python train.py --n_head=3 --norm_eps=1e-05 --rope_fraction=0.25 --attn_scale=0.125 --bias="none" --lr=0.00957 --steps=6250
Each number is 128 + 32 x the weight over the matrix's rms, rounded and kept within 0 to 255. Layers, rows and columns count from 0. Numbers have three digits each.

# layer 3 MLP up, 384x96, rms 0.159, rows 111-183, columns 0-95
147093150148106147153140106128076156184115123166108151147154123110106166160064179068152139138117180136091173138117183129142091091103160177114149123150125143122170117080103110108158086115181138131118140108120073081105125186167162160154042130107135128151144095119156182115109069158208151146
094121125104117152130122160120152091114130081120129115110157121129122139119135125140078192101162100091112101142141110143108107152080137132139132152119062134147110153131089165111140116142165135121134110174129204114092137125107143144129142106141079164068176132095125120125158178147041098132
100094087107120181120127121161148105122087197157115087162125113110205071122158113131105107157142116101180168093136168149119115085124120069198144126123091141175113148126117133167183127120158145191145127148067137160133132110170121136164150142128116164178068091124081175134066115095106135129
134173178193153133208155151105168120138133107110100164157089201098139131132094186107118100161143131130176104132170077166103095104131144089115149126154117191092167115071131111124123111095090158113152150091150108088103038154143154174105104103116111129058163206169166140138203159142101169166
096084132123160078044141172157123110115088121141103125140165153064079095078171128090133095162137114067122071091117146191113128095158111134145129132130176100101114095194208157192106157136104114139138138116161146121141139112122101095128107108080100124126143115112128112135153149101139114139
136123140165140128079207126146066143142166132090093163131104127130105088094119117119164157146174184145122153130155100125174130116076115121101120117169108097118121131139138120145113062103138126116119120131154080108152106125174136107137165100140098118085106090040102111175087166132081108157
130153150157126105171119148098102121126121109132214136120142166101097140133158112104124095120087121187074196133091108141059118136104135139154140110147107068093094136133118182185131098109144142104140115217184128151080091143186190168099138077109064146161161108132083097218119086128207131168
154096158111157233111063125156160136170096108102219130116153187085074141160092139087216054153133172113121171141117103140161145165116101108129125099138115202111105098114137176156161124171160160104134132121124137156070124142227113173092137084142111142111096108109151102132119119126139126135
105155141140098165170110144127130149108169102129101139139118144088108119121123134066135142114113144152098122099158151160115127108152190122135122068121080106130103093144104095163101176091121082178124158146143076115114116099110150145180162122135159156157129089094060165121115141133124127073
111165076101134132131170141136132090151165135117166126040130151128172194144114149145150136161121123083110107136112131181139107159125092091170110139101089123094108115172152098120138188133141218105089074097085113066154183152112138116132133158123076180129138129189150110099155161179124141153
174054063165154145178132127147125111078152142125171152204160169130095152155097092146162117130132086136116116089129140139158096106146126104157141114132105163107124108111141077117142159070118032144107102126139083131022124153063112040090087108082146160137149145075073103055187116100139089114
127168127170131181141174178074096143111099081115119129103159144125190145119163150162182126160144105106157153162175234198109146147119146054090158196136151140154114097160093122113151125189112153088165138151088122192094183089147155106191096168120120140128124166164140118130132103133142121144
077163130168097167088175095133162111120167094084104124136148121101101143113131163143091140161136095095121186145104132119074140078078115118114121116099131113122131154148106115147149125116096172109142130098167136181152124130101160098073141139159118155090161146092102183163135114115121121081
146156127241063110149095096165096126092164128162104163139135187151098109129133175067128129098174117151112071106138130138112131151162123101118172073165068165115117079113092133153083090151114129138140144147123127141106124164162129097153131063129117151154135107091143158141113133174166118190
064101174133176111124105149169129134104135145134141136107137101149110147134115127113121128071132097124139165168129085139097117143129090105148134152141175134153104116108188047094184122149192170161077107177133167099167097161102124089074075123129165153136165121093193125164118125122124141041
164084123101099081130101157123161083140129130112112056101192197157150197114116098174124141126187134071146088166123114097101165080100132102081143113122162077157145118158121119139131094126136152119127169093198135141137141162137153175130112156139095123129132114126089162135160115138158179134
145141187158099117129080099088076101185126150191138155166124114103128151112131162122135102128137109156176188097167081156164104148157136088120134107114132150109083132139107107137154120091118144121105153099162131157187084160095119118153097133155123137135111127131107130104109138131123104132
181154120129112154132108077118078104136136130087155151136152099149135156105132158117091107127109099106132151063138122115160108106152062132140123102093049176090077107123134080129147101128156151157182115141110136133118110155135147130154078147094096104120138155114095101128124122101104132115
187121104165093077144125135106093088170144142119140159169041128121122093151118155111129173123136120117121132100120078124097117141147167098108103114122103105113157137105130198135159119133122123155068164098136079105140166124135138045141095179161092144134180131129136132087121134125147122198
129157145098139139148185134135112124061116147213113148162087131085173082099152156127123149123129130141105068122114167135169138100109091120122118138149092096148111100102093164071067087109124131133146146162178124115113137142089148083129125079147183114177089105078130095108116119181170118099
128121126132155143121144149174139123128092084133085135101103160088162089164113160154202111054089150170136105113134145087116121111106142128105126255101128112099175157093144113110160142125153063127207121190146156122141105111169147145092111176104119072141093194155167119133137146119169086118
186067179157144101142054063127100112167161186141088137068134124111103178089120087163104118034140228101135131105125067129157124087116101159144198104099139136148172040124117118113117176116102104100170112119117167122143139064134170177172117094118165148170111098146137129106113169084115099097
058156135199196084138135108113200131102129173162137098166140132125122134140163118113164123179151089119079139117149128168095145137077133155141103058129103096193120147101126167128117123131116134129151113147121114146126162178133122073181122066163107188123133163128126149097144118166153120119
114148120147172133133140155127164143167163112128106145141140121178135132137119175086084139161130153100082135175160165109109151115114144115135135177083143112115091107114155122096124098053165127195128124112129145094139140114200174152047067107170101101130117131193083143102161112152079143140
144139129142141124105111123123127139152133145122133172113165092112126142094142086052114080151120109098099151118177180098126114110137133115132129164112144224127105094127142160157197115140130173136128088094077099136143092153185161044116134087169055103126131111094105131115145148141102095113
164118147170103151158150090128045126175188140135157104101110156139117128093083199160102155114115107120163100126107155098185099119113140091139058175145086083122100126129107149102103138111091126149183156097118112117103208100126112114151130102105128136176107113148077138079108136162144072116
083134086143106142124135147145230149113122108168112127094134092127140117151163062083171126139136149135190133215123118124129101107154098107116101135107102144078099175086143088134110057144138196037143182132160164131153085082110111082135178130152149111096162100101116107185178085145078139093
178114143158107136079117132170092108181169159117143119110116094107171127040162140143180092142154113133141101152158122142146137084123145151159107131149123098140140152111117130106106140137137061146128119131176077123172137113060179096181135102156129124112072001123178136109055103144132114102
130113192146157219103115145152091146093146161136108112104158043086137068163139137139173111157118049098123157108140149122115159117156109140171090162123139166139153172124104113156187122155152113110082161109092151122120182132160155084107119099148116140125128125115089151128125189175183127089
082155143166142109141154135188154110091136098071112139128081157168175124151185171150143127127159104089195122113119088102142145128156086095099174117121089166168091091117093134138129119095105172124057132158175181116131122150114135160186136095129092150109116120168135100152157186127128125107
125184110117115127179126167107107166131112088091094134085102155083152135150173120118198125161209107123099124088165139137142150225126107170103105109086121072148130065140120187138143191118148191122153216173119168131159151148123181142198152121122116161173156174144109120149130138155139154081
146129148144073144124053124140091155118124129119176133126112117117150120146112108160154138127164152113082134098106090138139145191090118136087183127131100114149141158109099147100142156196172088119159177115153113204155109078114143115073105171148052103100151140149101087123091163118123086117
157158056166111146160113122205118146106099195138159215113119103106154136131176141086109130170118176135071154071132146152131122131086100182120123171092083146135120102147166119108132153041134099118139123094134088140114159157091140110086087135131194147173141175135116147115125105095085084079
127162130107095112174125160155121166134106099088194090136125115097190141131178197103185042079118108170159090080115145154082157111066081108102054089123006170127193110064116118126101172147138158133165167181110119148108058158107144112129160201093135105102120171093108133145165065156119142082
118119129152077128102168155159111147188123125112148117124097099101171162141158101138153161166162137158124132109175139168172153109158161107145114095146101128147154130154178154120118072075143110140121159183147145175121100124136201082139115109070136104138071122109087116079097076200170146158
184139088062160115088127112114145163080164127132150211190148136088115091109159121120152103120099135140056156168138165136119176134142111120185116100186112141122148136102204142117146107126141131164102142124149052094117105100131112150121134134109083143078136123143151183157148123151111148156
207106141121115101139167124051160118157139073128094128171107106160145116069184112141100114131134071136095126151157098125129138097154130174152115175132075089121117143155080127138161050063130189110144139110129102151124119126098102105148133128153144153110139165118085115154120127147152147086
139114151152142135142130115177184137129127123104089180201124181107102154083120158108083119137112176161115129132137147138154100132091125139137108158110093118145108155114182125150086139133129134097126082096134169120131082139112103149107108088151094107092151123125107137145089148103090149099
085140125122112102187130078155154146132127132153119111093103175170132181152122075128120183095152097101109115179163162162061178144097175083161131124141134140118161122144188197132069121148107122100123108136154118153202121200115111073160145076140080107083128104122152158220160119153082122131
056116119112125111180169072092143095177160116068130174122159125124123039179192086117112132106159154121153136143154136135206119122127123079122103115062112188042138071108070126109136161143131122186157117109136130051136186109128109134131150133151129132128072112105116103045115140058064127126
110132142131164097110171073154088111178143106107125119117124159129123090154090119074138138095168111146180154116117115120162143141142155067115160090075132237146187111115148142102164180153101176137129096148111126148158144120138155150114123155157127092136124161130140172161089152127076054127
156114125092129132173127115123145141136151162095125113109134121161102140120153105169112116183074103144158160116116121108132134135135102108133133157125108112166095099136141129134150140113103112136110197096121114115120153155093186077157112111154168055083137127157112123106145115191091094097
137132160202084163086103138117163104110122147126176146119112169147131068118135103161122077071164038133134095158075111135184138108176058166102160145082127154133104117149142137138102155095170137106106108077143160181117132141096126145090076104122149218147110105143108091109154107170184130085
119113148135111184130082082119119088120158130149172162134140156108101137091159121118180131152118142148120117099195119136146142094156078131097142070121117164099164114105093168112136118108140124130102147113140121146124124094211181115123128175121123145131107130173143117129080135163127140152
111132143149134159138135115173151086166076120087074061071148148121160166173151185131123150122100129142150131125094167111145163153079188153070083135138150123096170114089141172073148134106162157131175081140149114088176105157120112068137096132143111103111068124141143136129133119161115174155
194151103156135155109127129083085132194126168172061063084104152092180128129079100180150182041111110102164136141041072117081119143115142075150110158122123182125076139142124142132109092111105170128209091124120118088147057063128077123108120096154198140140107194151079161152108087080074133082
091107148151236106097146128151069145091135107099081133079110158100138101109164126126154121166094112169059152068147133119071108137153149143101128148114115095166165136154127130092183133132140148166154161137123095112091135115071161137152090045155126107070144053142209150110096229123064096130
177081107158148132090142074126110188130137147114143175124160158111115103112108149064116122074128115141109126105150104201190144124108154145126139139108102087127080127105091140098151185102096136118126099147076129127152070139107104110192150161222146168102109185083140086130155137084093060168
116113128149134146091161175165103189130145107139168197139163100081112146106155127149121100118154111148071154153162101168100177122079136148111118152137100149151156146140191197122154162131181142103149114080113153144182124153163105102129117130159163103149171104104089085104130092110098126106
150083135083129132216113129127124153107161153065134145106037117115174124087198116198090186128167148152172159160141139121081109214135115141198102146063096095133088140157083165137103147079127112162124151111208044156147101127068115118145082164166170152099121113109112151209117118156089114160
139109143120120161172121108125047131128081098125157147158125045142141171160158133114147147124118123157072113099105161208103123091098075150125135132113079168084128152146133092189112163098110154133126143178107153098180103090137145151094178114088165127123128104095126089117144093115184120094
135097185168112165135093136089189122151134173132100148198131107091163106107118161149097138141116120126134112118094168135142101126140127152129134203129140082143074144139112056107074127173107125101090132148110174171093101116114146057111081165154162182179146163160089135134136130187153099112
125111105135172119156105107120163103152147099096136169150057155123035119129093130100126065194117167097084073161114135118148099156143159157158147123118091141144115141132107141136184139153174084149116144161134145121119057067162112084176128112145116090095083153118191114188106115108155126119
126137155176067127117088131116186139130105090166182153140078110129151085116109098134103094099158134177154134157160131155177156125166083159155169150072125098132151105124135094070081127118171154123161082077169183174140080112111107105147090153100112195132124075121100163152090135132160187102
122133074142076145116131084165109140174130165130161159175128167140134148161130132070100126115125088145171138130092145125086099114083107144155180119190104157100143084134096113117162109091116096166062187104121190120128134152095148159138115111154136130105105083156158127176097151156109122134
103124137161152100129131148185152113129054138141079081174212099137145113116095110163122156135148063084168130100106114108104085093126079142143159137116110102115102133154186146132146114168123162140168137143121158146053114123145118137159150169112118147101067137119168084140091138139072139116
115116130076180127094139145109162134095111121084134143127130107130094146090111142099079091102132141079117115127122135110161143138153149095147207136179115116107169101169222094153113120133063066115102128099179096127161129125175146110162127131126196174141137102150114186130094184096133140085
084109124097052135154126099124198116123166156157096154118074105158082120139147130173096161074135192141136117139186152116141120114157150103103102123085078103083131080125104150105139157141029141150097153128110187092113166087122105159098171179104110141149124183132087100112127085111094200129
183092153123150170201154139110094098140114126136097083112120113135069146158152089145141150193113132120158150155140165113102170070142095166124114138099102145086172077134038194117126195000110088157108110093125150146190105093140165145133195100154133173066105142077129150201069148150045147113
116067095160149078122145151141197164155136092119078134092090138136092088078074078106108159104136116151143125125123098161159116098164124135123087136147121126151100122152139118119145101139097105143102153100150099141108157163096165144151182101089104144143152107121133120094124174109125110088
122097122143081142145145125143115145137118142098181137171115154100136100151131106139147083090135137137199132122135083129101085144143134079092195140106106141112117148149134103097185084126114166119092117116089158118136124141128124127136181133165149160130126095092153103188141112121108117123
108117107100138098098131098121148107113095091168101222174175155048057198187137125196158137152137119204107162131133184127192075097114168185095099078176089142192137164083186116131120111105077067129167137175172129165110179063108126161122084090152135144124119169188162069056133101061190181199
114162115097138159079083123118156097071125143122140149082169176188161150051131113101103133168114149113020137151139106204172146118069139107122137199142103076089108117116136091185137126072175170116065182107111122145138158131061118178094125148104137169087098152139050121104152087171196134107
115112110151101142161149159140125121070124094108075092173071146099087131095137121085200152093149062125135156167149135154114149108105142118113116156097175108143118093071149105112134092102152085143103157172172109154204146060132146156117099117129094149109067134088155127166214074134166130188
111104137088125083157066130115137143101167179153082046061061162124069113152129092158144081104099111091097134135147119130117147102127089186124158148149086176170116132062116091109162061131102078086190119142112109175136108056116129212164152121132151098144052172199118090107138116137186092142
148074129120124177128127101158075167099127178097125136176078063052142212120155108159136139138122099096156128059155176142052167147112121096107097156154119095137091116167086174189188120112143104101099134114118123104117128153154099145108166169084108067111135171166190097123121154111146091142
192144102164112112111135124107089143091169150186140090183109085086099134157107191109106094116112132176169054127093188113115091102102115139110134101138129107130082150147121124165182154119132148221151176154180119133131115135137126165155117082135148171115122147094145109146103144104078133105
082129120153120081146130089171148058098139153134091124115116125145160125154103073121166086128181180117118116155165189130177137150091115038162107162075144124121163124098118114201044128128068193091100080165132141132176183127139091089151169155202144111115138124104134142160168149145131188106
155154113137105089194144131169148105106110170164124195132141169091180139137128067072125115180177112138184065188117155149114097154151065098135159140114093154088135197144145187058040139112109158122146157132171090055109089121120113021163098095141176151138105118138133083102149096178149155129
059121097168131178160090062122161140148118149117130107155188145115196156070149128071182140128064143131171095129132155159156097113116145143129126093109137110125114090084118108145169075124099082057111168076087153137123173171149187126087123088201112123182180088130149121136137107098151131165
119123107176115164111153160118111113156119091171099090078161093123114127131100150126145151102118131094133121145085073148156136156107125126144131144172125110089068131109190146144108118060093159104182142115115130106117077092118104204126153083117175143166144182104163149150089106137092136136
177135095129086103148159129122160113187093169129106129078099150149155108121128140151136140078164164083142109158128117168051125134115155134096120142113109140138161145160106140221103146068117136137104106148183139117134074114142102155124099128158122126142101099128128181072159121128126197215
095101113126090172116102133166124124143106193137127149114190102118175106157147221126073152087098137102138143121135185100184171129148086131135150108110142089092146092163110128192183078075139101057147136118100096157138141111216117147116162121147097085190108049156122136079074071126139112096
# layer 3 MLP down (transposed), 384x96, rms 0.143, rows 111-182, columns 0-95
140168079130122103146111113108091165160109185150098127148132122125078107082093088121159166160171132090140152096130089188117126120110101096143139125137174055117123141146145154124141072149153186101119111105143075102079171142139104133205150166087140152150105104077159132161164112128070164073
100116145147131083172093126143143126169123129099154120136165160104176107207136135093102166201074114148083147103140126127129122145053147092120139154154077127091120136127116124093153139104130144143134078139145139102133128164122142117110125143083112130121193173053135156176126168084152141094
086123128159174121164142102095110130131086126168084100146125165118157091081132141083146144151175167109100141071106117103072099122078190165193181100142125158076193108135121109126112138098153173124184136079127127184137141114131112150106122117086100159163126144137098136125053115120164174118
170157147115149127143154113130058096137110131076122111168147107128129087104054089123163164193154115123144075105132058134084116136147177182163162139141116133133124035160106164098110145162054125053119120144121118134158109104101146135150095099116118094168120089157155134129157127107140192080
116150138170041129063177157196078127151118168099189051098108177136152115099127118126074151125130106154074141087122130088084087130147147147124104126060139137142139121096176112140195119164120105149153139193176186159121105156142122180145168168100147083132129105112116140137157110129101147143
161103089136131129149139108137091127106125128120133076084089148142153151129161155120147125161119153102143137176120102107135132154134147184122126120122109103111136086094130064156098105128146162180176142122100130082127147139143153106149105123088147073113126115090078120111115165114141140114
143166150140100074131134089149106111096133092092119158117146126132119121126169103143096167124098141134090169120144103108080135102073125134110131083162109102105100078099130057142155103130105122109118167184151151106108114132107130137137111116144116115124104084148104073118082152148157142133
177118160156159145069091104140031137108132117134193172113134136062108166135158111120132150178149152145113125086108141119127098114107158117133083115163128117087184136122093126174119141062141086139099179088119139134085115166154145142119151117158105081152110103078116141117115176145136142127
074156173145143162127118152090149110129161125150120126088178138119135168132094126108113075165091197118124077115180153157113177124115129125164081112154184149125116083163154154160114105149143143138109109123112116129183142184119103131159118150123160155125140083164144127119179125146133119115
196129117148139159101106163134130147160138143134119185145149165078076098097123128067138119090118158105137091111121076162071122198178155132174131102148136175134141123126161115129109101079116110058147184104113160194125107082128142096133088135114179129128106164119133110142139180148195094084
237159049133086111021215105128099157109059150100101149093183119131080103152130137165110152152108162150135116047073120116073049099102135133142094123164193101114170095071090114121153202150153121158130117142143170182193130119063107139151142147108129185133113182190158132094113095112119140126
166134145128149129185146154120140197093070109089119126072101152159173101133156132085149110126147112118116141099129194107126119121064125166129154129125119116138145102139091136113140122154214111105198154187057155193090083153118152112137162174078119110120139175120162126132142103123115087078
144066163110089117184132131150095168099157170105121124093123164063177137112113137123130113122127144135145068130139147108167143108073113175114118156136120094120112138089109114037123171118166130148119120124147138076144133209189109157135117092101123117111123159139093096115089121106077181138
137119127082126094152086157148123126134143138101166120114127091096131149123160097198152142068094176089120178150113089103135089098171125135113084102151103070142086094091195129148181129123130127086150172116122136102158166161123149046167176121114134065180149178108065111106123111142123101093
129106130122077118166140152104126109163115162175100138122080146087103160066113128155179120143123084169115122056108129128106152061078118120092084146081127112157092113115167107171081102124148112130122107105119096169104127130107126101145120142143132138087064158107123114128168142107090115183
106125094133065122147095133144133128144128045148105115133064137146161127119127133082157094169130132097183110085178148152147136080092128160140145159122142127159084105134120155083163114159143080094087096088179082157131162197162213143145163179152128117107174116152114162149103143145101057149
149153154124216121176106124168084082130129117119143102173125130110110165139115173115125130148092063088144121093121154153172181096143155161123117103161144165120107150119099195116135113151143159140069091144142146066105067088138163103143151197094112086099098104167132088113128175149170139132
121134140112158142124113126120089097148129128109152164129104112165099153164158167088140148139094103083126105130126129167150114110084145133151100060118109078101106086093131149130126073139096150082126108125160127107159125136105120206170085134149104134167090107088133137185135086151143132121
128156179152124192127137126119125112118111163102088155108187116168100182142130101161109146145147185103155122182136137152133116118213125138137089078105177100145135110144153111152093089198128141139165074166139157124134110121117165087153138098127183128095110127113123102168137133071134173109
160084111222132169151144102151138200135155092081167171136111153148104152170127151109114174118047107097115167111081163055214091171104170122098086163123152150162112141110137151115146082133096126161105152122130091174143159137080072039086101168125098173145111178139103114141091121134117114130
168158129140141110153177138139139142084110210099053154111133202139174080145157158187200175104125122097152162116128128122091126112112095138045090073148111137162084153147099123132102176145135113102078088157109121065117083112132123179137108156156092093178175078071092154109147114146167152144
192102137098108093167092156100152117133200112074113186153066102067182125106147099171158177116132159086071116082113040186175150105121086129102116075084144119139114079125118133108113131107163087102120135106181132153147159134148175134158128115094134135122107116170111170168175157076131101116
226111151105117170165135125160113114120148160073069167121141167052126099143103111111124156156124099162153141126165126085131117123166125060199089141106128111154128113067104106097118122144108157210134130118157170103118170162138132150163130157115159110135141161120157137150107083117154082175
127127167110162147083148135144140147141136102140137131140112123127107157148105149105154122212185111101122075178131090125071127106075143147118207135195109109108158113095159088117143092099041117081161191113121158158182084161129125124106083097110126087163110188106142161084109146122145133113
161123175131117091121159080121087119145138104106138160090104146117110105134152140173072158139155142132077099130192098123103116113095140187090092117191120193167151122065170168143122106091097115106135161137148104095109173092095155127131112102101146133101142150141106108114099165169124108121
135108112164122126074105113116086122125131147042182109112142112177112125117180112121170134153112132153146110164114149136116096162113181170170185091144103159148080140063152162123064117163115169129126166159161099123153147116158143154127136096128154090153122091055116134102163161107183101144
129114114181129162089118171116063140114134145106077150176119166156153124162119091175146111145163128144106132125117138137132168074131156109127091103108196152099131123102109096118153135163166099165086118149107153177147191102142077148094144104151180147123138124120143164093171139139113134115
222098150105179129108094176108138090108140139160096077086130089075138133131112197105173127130090044133111116151144096135135153140193147126143136079145115136137144138093109100119130101118118173095130120174117188100185090083124181129125142142073099099078098133138113144135077086182142128163
157107125097186067116159132084079152106135110091142091178126101201180133170103112100103157089120076091154085143082113120170131197168142163061139154122112145091100160141160184135103151098127136050151124115153135132162051103126109141141175102147126116102115154115155100076122145202065080165
145115137139153145108137130205095119081128106102081086153114071137104151114134162083147149126155170189140100091111071132143168149148133134128154108185067112128088135180153161114116133138094131183122133130106193124159130115089070101131108096138147059117108142155077118105192147136148117141
132161141120144148116102160068176150115092093160158143112149175083117131187156124084170104145092161110187173118154130076114152163105135106155111123162127164123096093108156172143112135150154148129092158196145122156135135120108146106111122195156167104156162135065112168103180167134074127129
077173131142108102165085162141102096130117142136165102112115116156134097077147197029151125110124100130128148127097154149064139173150163119126105120147175112143144128154075140154106082105134191156162094142184137128087110131113104116100123078117107143111118159193140125110068117070174098121
189115094175154105131202092146161119121096137137111161087190108119072128145120091112185133133146159156100151138108141098123120115027082119217118114122190122150098193140131104149158197156111114178195092128100129113125147134108122158165103133162123150090084159183139103112118079138122078161
137154110125084156141097175079149132119129120116042168134148139114123121151162177083141101174130124076173104123136142133198139115078151107162124108120123151135165030093091131143139107143173136050122131156104158137190132078096112191082120088104178124134102114138070101066152170147125110160
219096133119137123114096150123098118121150114088128083130127108130159147158159126146159143169089114106147156167181110174118071113192187145118145126132058153110124119132117112151085081091141125156107099140183197109108148156105201125100155132134075097142092099141161111162082152135102147103
149056048085129118139117129153124145072063113113140118084107183105120139110197121100158111124151142145148172107138111138175094157117173158140132187101117122123166134123122075113118131115111168006165128096127171113099148163141120147069131140123118113126126128123124146118133084157097146089
072129147129149131132137123116069108125120120135163162107066149097140177143097173121131082206091164142097126175185149185087124129200154114105145176140164144087111127138143067080179146105153129087109088182088109137131136143122138135098099134115096120099131062124123177121088140149100120082
167111125155155121149121146124132120110096056116161113159150114133144159097177124124153104132123151122085130225100100146171122151136124093083143123144125073118077147114098141146125166141127105127097091098135185102079123072135138073167203067124079085149132130159058124135091149121134118095
155092111104091159150136152103132171153118053156205119144158105108153134136109088187058141129219109143112143162177132164077164117147177199141102156143163167123058125074093143106101150123153144128188111136138092165199166189086166152157100080109132123138172120151184141129123168174143119122
110141142147112108168161060122106139144099112123172146128117122172072163140160057105178142128134147167086107116132126074117141109154134115166096130139152119096134101146116098110120144080125132155152122069076107132167151192159133121158104115109112124090118183062122058122098181093130135138
103115137074135125093206055145089103076123147090170129160105147154088121066157137069085152104097171130100161142104095110084106136108131116165132121122143185122140166149145120110153179102145114082132129125100141150161109134123140077165097148116058116223131181139128138113112139101126104158
114101170155086123119141146216098111113133151098108156094138123149123115115130151135113119148072060195134164137093110078120208137084116106143160158165171104108133107102116151127126123069100102153109134136130135102142116072124146094155122092107108119123118103109091151076132170139142127143
145119132104126089122116085207128168138097114136141075111153074211101151102102124114182138171093154126167136118158195117115171172117134144141115110098125097135146129161112127121081122125101138147074149122077160067176119110136075161068117147144087122160159087204125124153126144068128066179
081088152079177124082068144146126115111150100193158057081117101161126105107155150166160162097123097124113100156177156127132102130131122092092099095139094190066121145142120118110132167069144146172078094141132161126182125157174167147152199132170117106110107105124126112121120117118098128173
158111116092176134139121138107110166086131109051107139165154189162118118132108077084140147116141141152205167175117149136169171159110146186065092095093116099157134110130115104111099147161161151126151098127135112169180092112091094140145187102100123166106089103092116118216096123118138144135
036135108161084151178124090051143106146092146119084089105149091090181152124061147103094140118154094082057052143055083170141100119139099097094181119085175201104119107148098119134092216152117163154152110101130161174135114121104064141109159139103135161119119119110046182121159126098137190140
111103073123133124168144185144126139124111124125116111058104124089116064107131163092154084085140135186085146128130086119099148078133058154161111081171231135102075091116142056115181104070114143135148138126137129097099143123101121139168175171125097113092112084159128142125076101160114114125
131136164130145078141127134107132126150128117095129141061062117117099106165185168182147147124114063107152184150190151120176139144154121112162125163150118146149220101164201133148150116189143163167185054102152125133185142133128196197115177136164138095103133139112162126173177151146125115131
104147112128053115090124084148149113133117062145137104105168101115165127124168145125103107143117153099132108135207172074147122070108155113167167145094146158079106174122071114144120137165146104127169151166119112128159193110124122169224104129103119088112167144161167131133115117135153143106
135110116116149195187129136100142179156087099135171135143139137148121163149147175204060119152137166178174136215118107071069148180145073114121158165116116155145143090080108149122119207077147113167188101068108169197135135114115078143113160186176126113125093125101092082107171186150174145106
144166084074116124121121090104122126145137107112164107120154119092089122091114129171162175082069148141121137142133151128097130102078148140125128109109077089105113139137146098086068107135150130142129078103116108095084101178170156165169109164164138145126155104166126165143139207062100112130
091131164155075116118085065164110106150164104093165169168185116116104128087176125092166155120098136172166106190147134147109102110050111163137134163175128107092114131121125152154131088174138100133121124096143127107139089130139161139099149141149116135146162122095144094146183152189145120142
116155109198120092180121134117170129132120108085167166167123104152156128158095123078146140097108145115167137158145079169137162111110163168105038119129123105100170101086100141097113139098111154080099113095126091161144155157129158090166125110137113176125116193155130194191089122079164129069
117206087126133103124099130138154126172089101179124147104140085111129129108135142190119164128141135175125155104161148208115170116120129124153100118097147120139117126127103101101177098134165151166077145090108123091117149138115111138112099159127107132087102087098082116105107175074121137161
107101119094098163146096162127099145117120143140063101092121116112101194175118175153170078114109161098107147072106091173128205129134171161126126071209170115170114143128101113111115124111100109120075103139133153161141116181110099062130109146106144079116128117068102083144163143140141091106
129197157132096143130112169142138160060128100188144178113067128142104112141166146108082109117154099105059140096109111119131120110105143133178119146091172169139194119118140138123153163129120180121171145074116127144148160109132123126125061110133170121165129135086139166181087086075226145108
072165138094165134187103121155114096103095093099116195146109079135142142138168177206104084115121172163127174134099116111123106173185172140197177159115121120146164181131055177163153118112131117043122146161099156160121150139145178071113125102117208122140147150186154108079167184203085150121
129127172080154183107122104155112179152095113146137156127139092120091146113154095132179136102198155149065101114124141142090147135127066159129142129178180193082124180139127130147106072089142149173134144082103072105143157114155084139141109171118097134143103125067176122132093127102079137136
141084126056132189124121153093081136129102089115136143053128149097115150130162175126115134146132128114133156170127081143101142129216097095135091089083139177102143102160124159151129191087114123190114124108093109174107083155063119147119179085180089136099101113038123095071072172161126179155
139177095112112175129135128181097139114069130168164176115135091141133157171163084149095151131137109146151112102119143134120136127162132194118128111121089123119107158094205102125169141100137133115135126140196167118139137138142095134108123143092125123123170129128082110107127089138132129124
071202103113104178132103118138076147142120113149092105091179103181118189123152118197089137162085152081105181073148150163165164112133170175085133095170134117165118111137171119134111132086119134154175136151115083151095122183046139090122138113149168118169098176098178196150109074195145090083
121166102144129113142163153165165157123112128103142168122077125068070195155102099171181158158149137139099156113117131112152054071121101126104089062124128164223150147109157119156102148149189095135169074177165133133111076063062088083156100073109144156163119146179160107113140063109166155136
122090070094112157120092128152126105088097129141126126099178111114134153091145113132079109178121098141056105117117087101127153125119150133108144084120083160090170104131166127097128129079103101087162097182137115107089151171090111091159106137165146078128158186111028116134136064094126116090
145108121100090072176094137109167136087134134132140126108152174067135149131140086131117057131128128098138134164124114128117142131175126165125130109130110116146131147074108126119094130123165064104111123121099096181161091074109165147127136188146125121164094121094117124172189132139097136093
096120119127126070125073187164106126093182155087133092063130157133139176139094143121136142101100164130109102100188111144103126129172089124139126148121118107188100045106113126123129153151120071056166112091174087098151134150156130222155103116078181138136073155120134046130129127157148084172
115138094094110112139159115190090248068156180155110113165082080200169136181142181127088168102062091135159118124168168154124168099182127089174177206149146132128127088089158114126092063059141111121122138109096146062177154130125144145099140130117162042164133123133144151132173165087103072113
124087126105112137081154144096125095052125161073133149060146124164176113114118138122078113173170129127108106210163114130123135162155086132154086095089115157153156112125127174133080075153224117175157109089131120113117137173141175161222145137134153104141161105169096143118147117116099092112
151178093108089139201108090136134088116127156088093080112103171202182189101123112120112135076114134076147083092140114147116113144116093168109045113196153113080117142162119127156160090085173125088127076147145207140164154117075105158116156118112179123148189158098139105125124132119147152121
138141124120102089180112103139131158146138173155158164123116144161178156085136187064074207141111218150182191183129094176082113127079108097128106128177149171136079118137168208136127149143091123111177120124125085158141122189122076106110150077144155120179137166149098074175127157117063148146
076124132151109125142133146146117165119127152143147139098119117110155149122130182129130182132101140124156121150136199196126111082114116083097041133136176228126151119093092159171092084125106072136096186082073174123104120128169135082087150062179109133152169129181159085140131108168130147171
121167144139080170112150110134116118182131158131074092091135096135138069107164059150152156163158158114146070135135056138164168131085114181189105169169118088140071191114139128100172183191133090175156138112162113118112105152136051111131163146075161181109121126168124178142089155087153086138
147097231130118133167085071156134135150174087191143137126144137112115131110205172103107107147152090156106133159126112082179101101164117163124098150156144117134175176090083181168152097144151054122141068145165093144102182170124104057141117150150112160137148126134048126091184111106142161147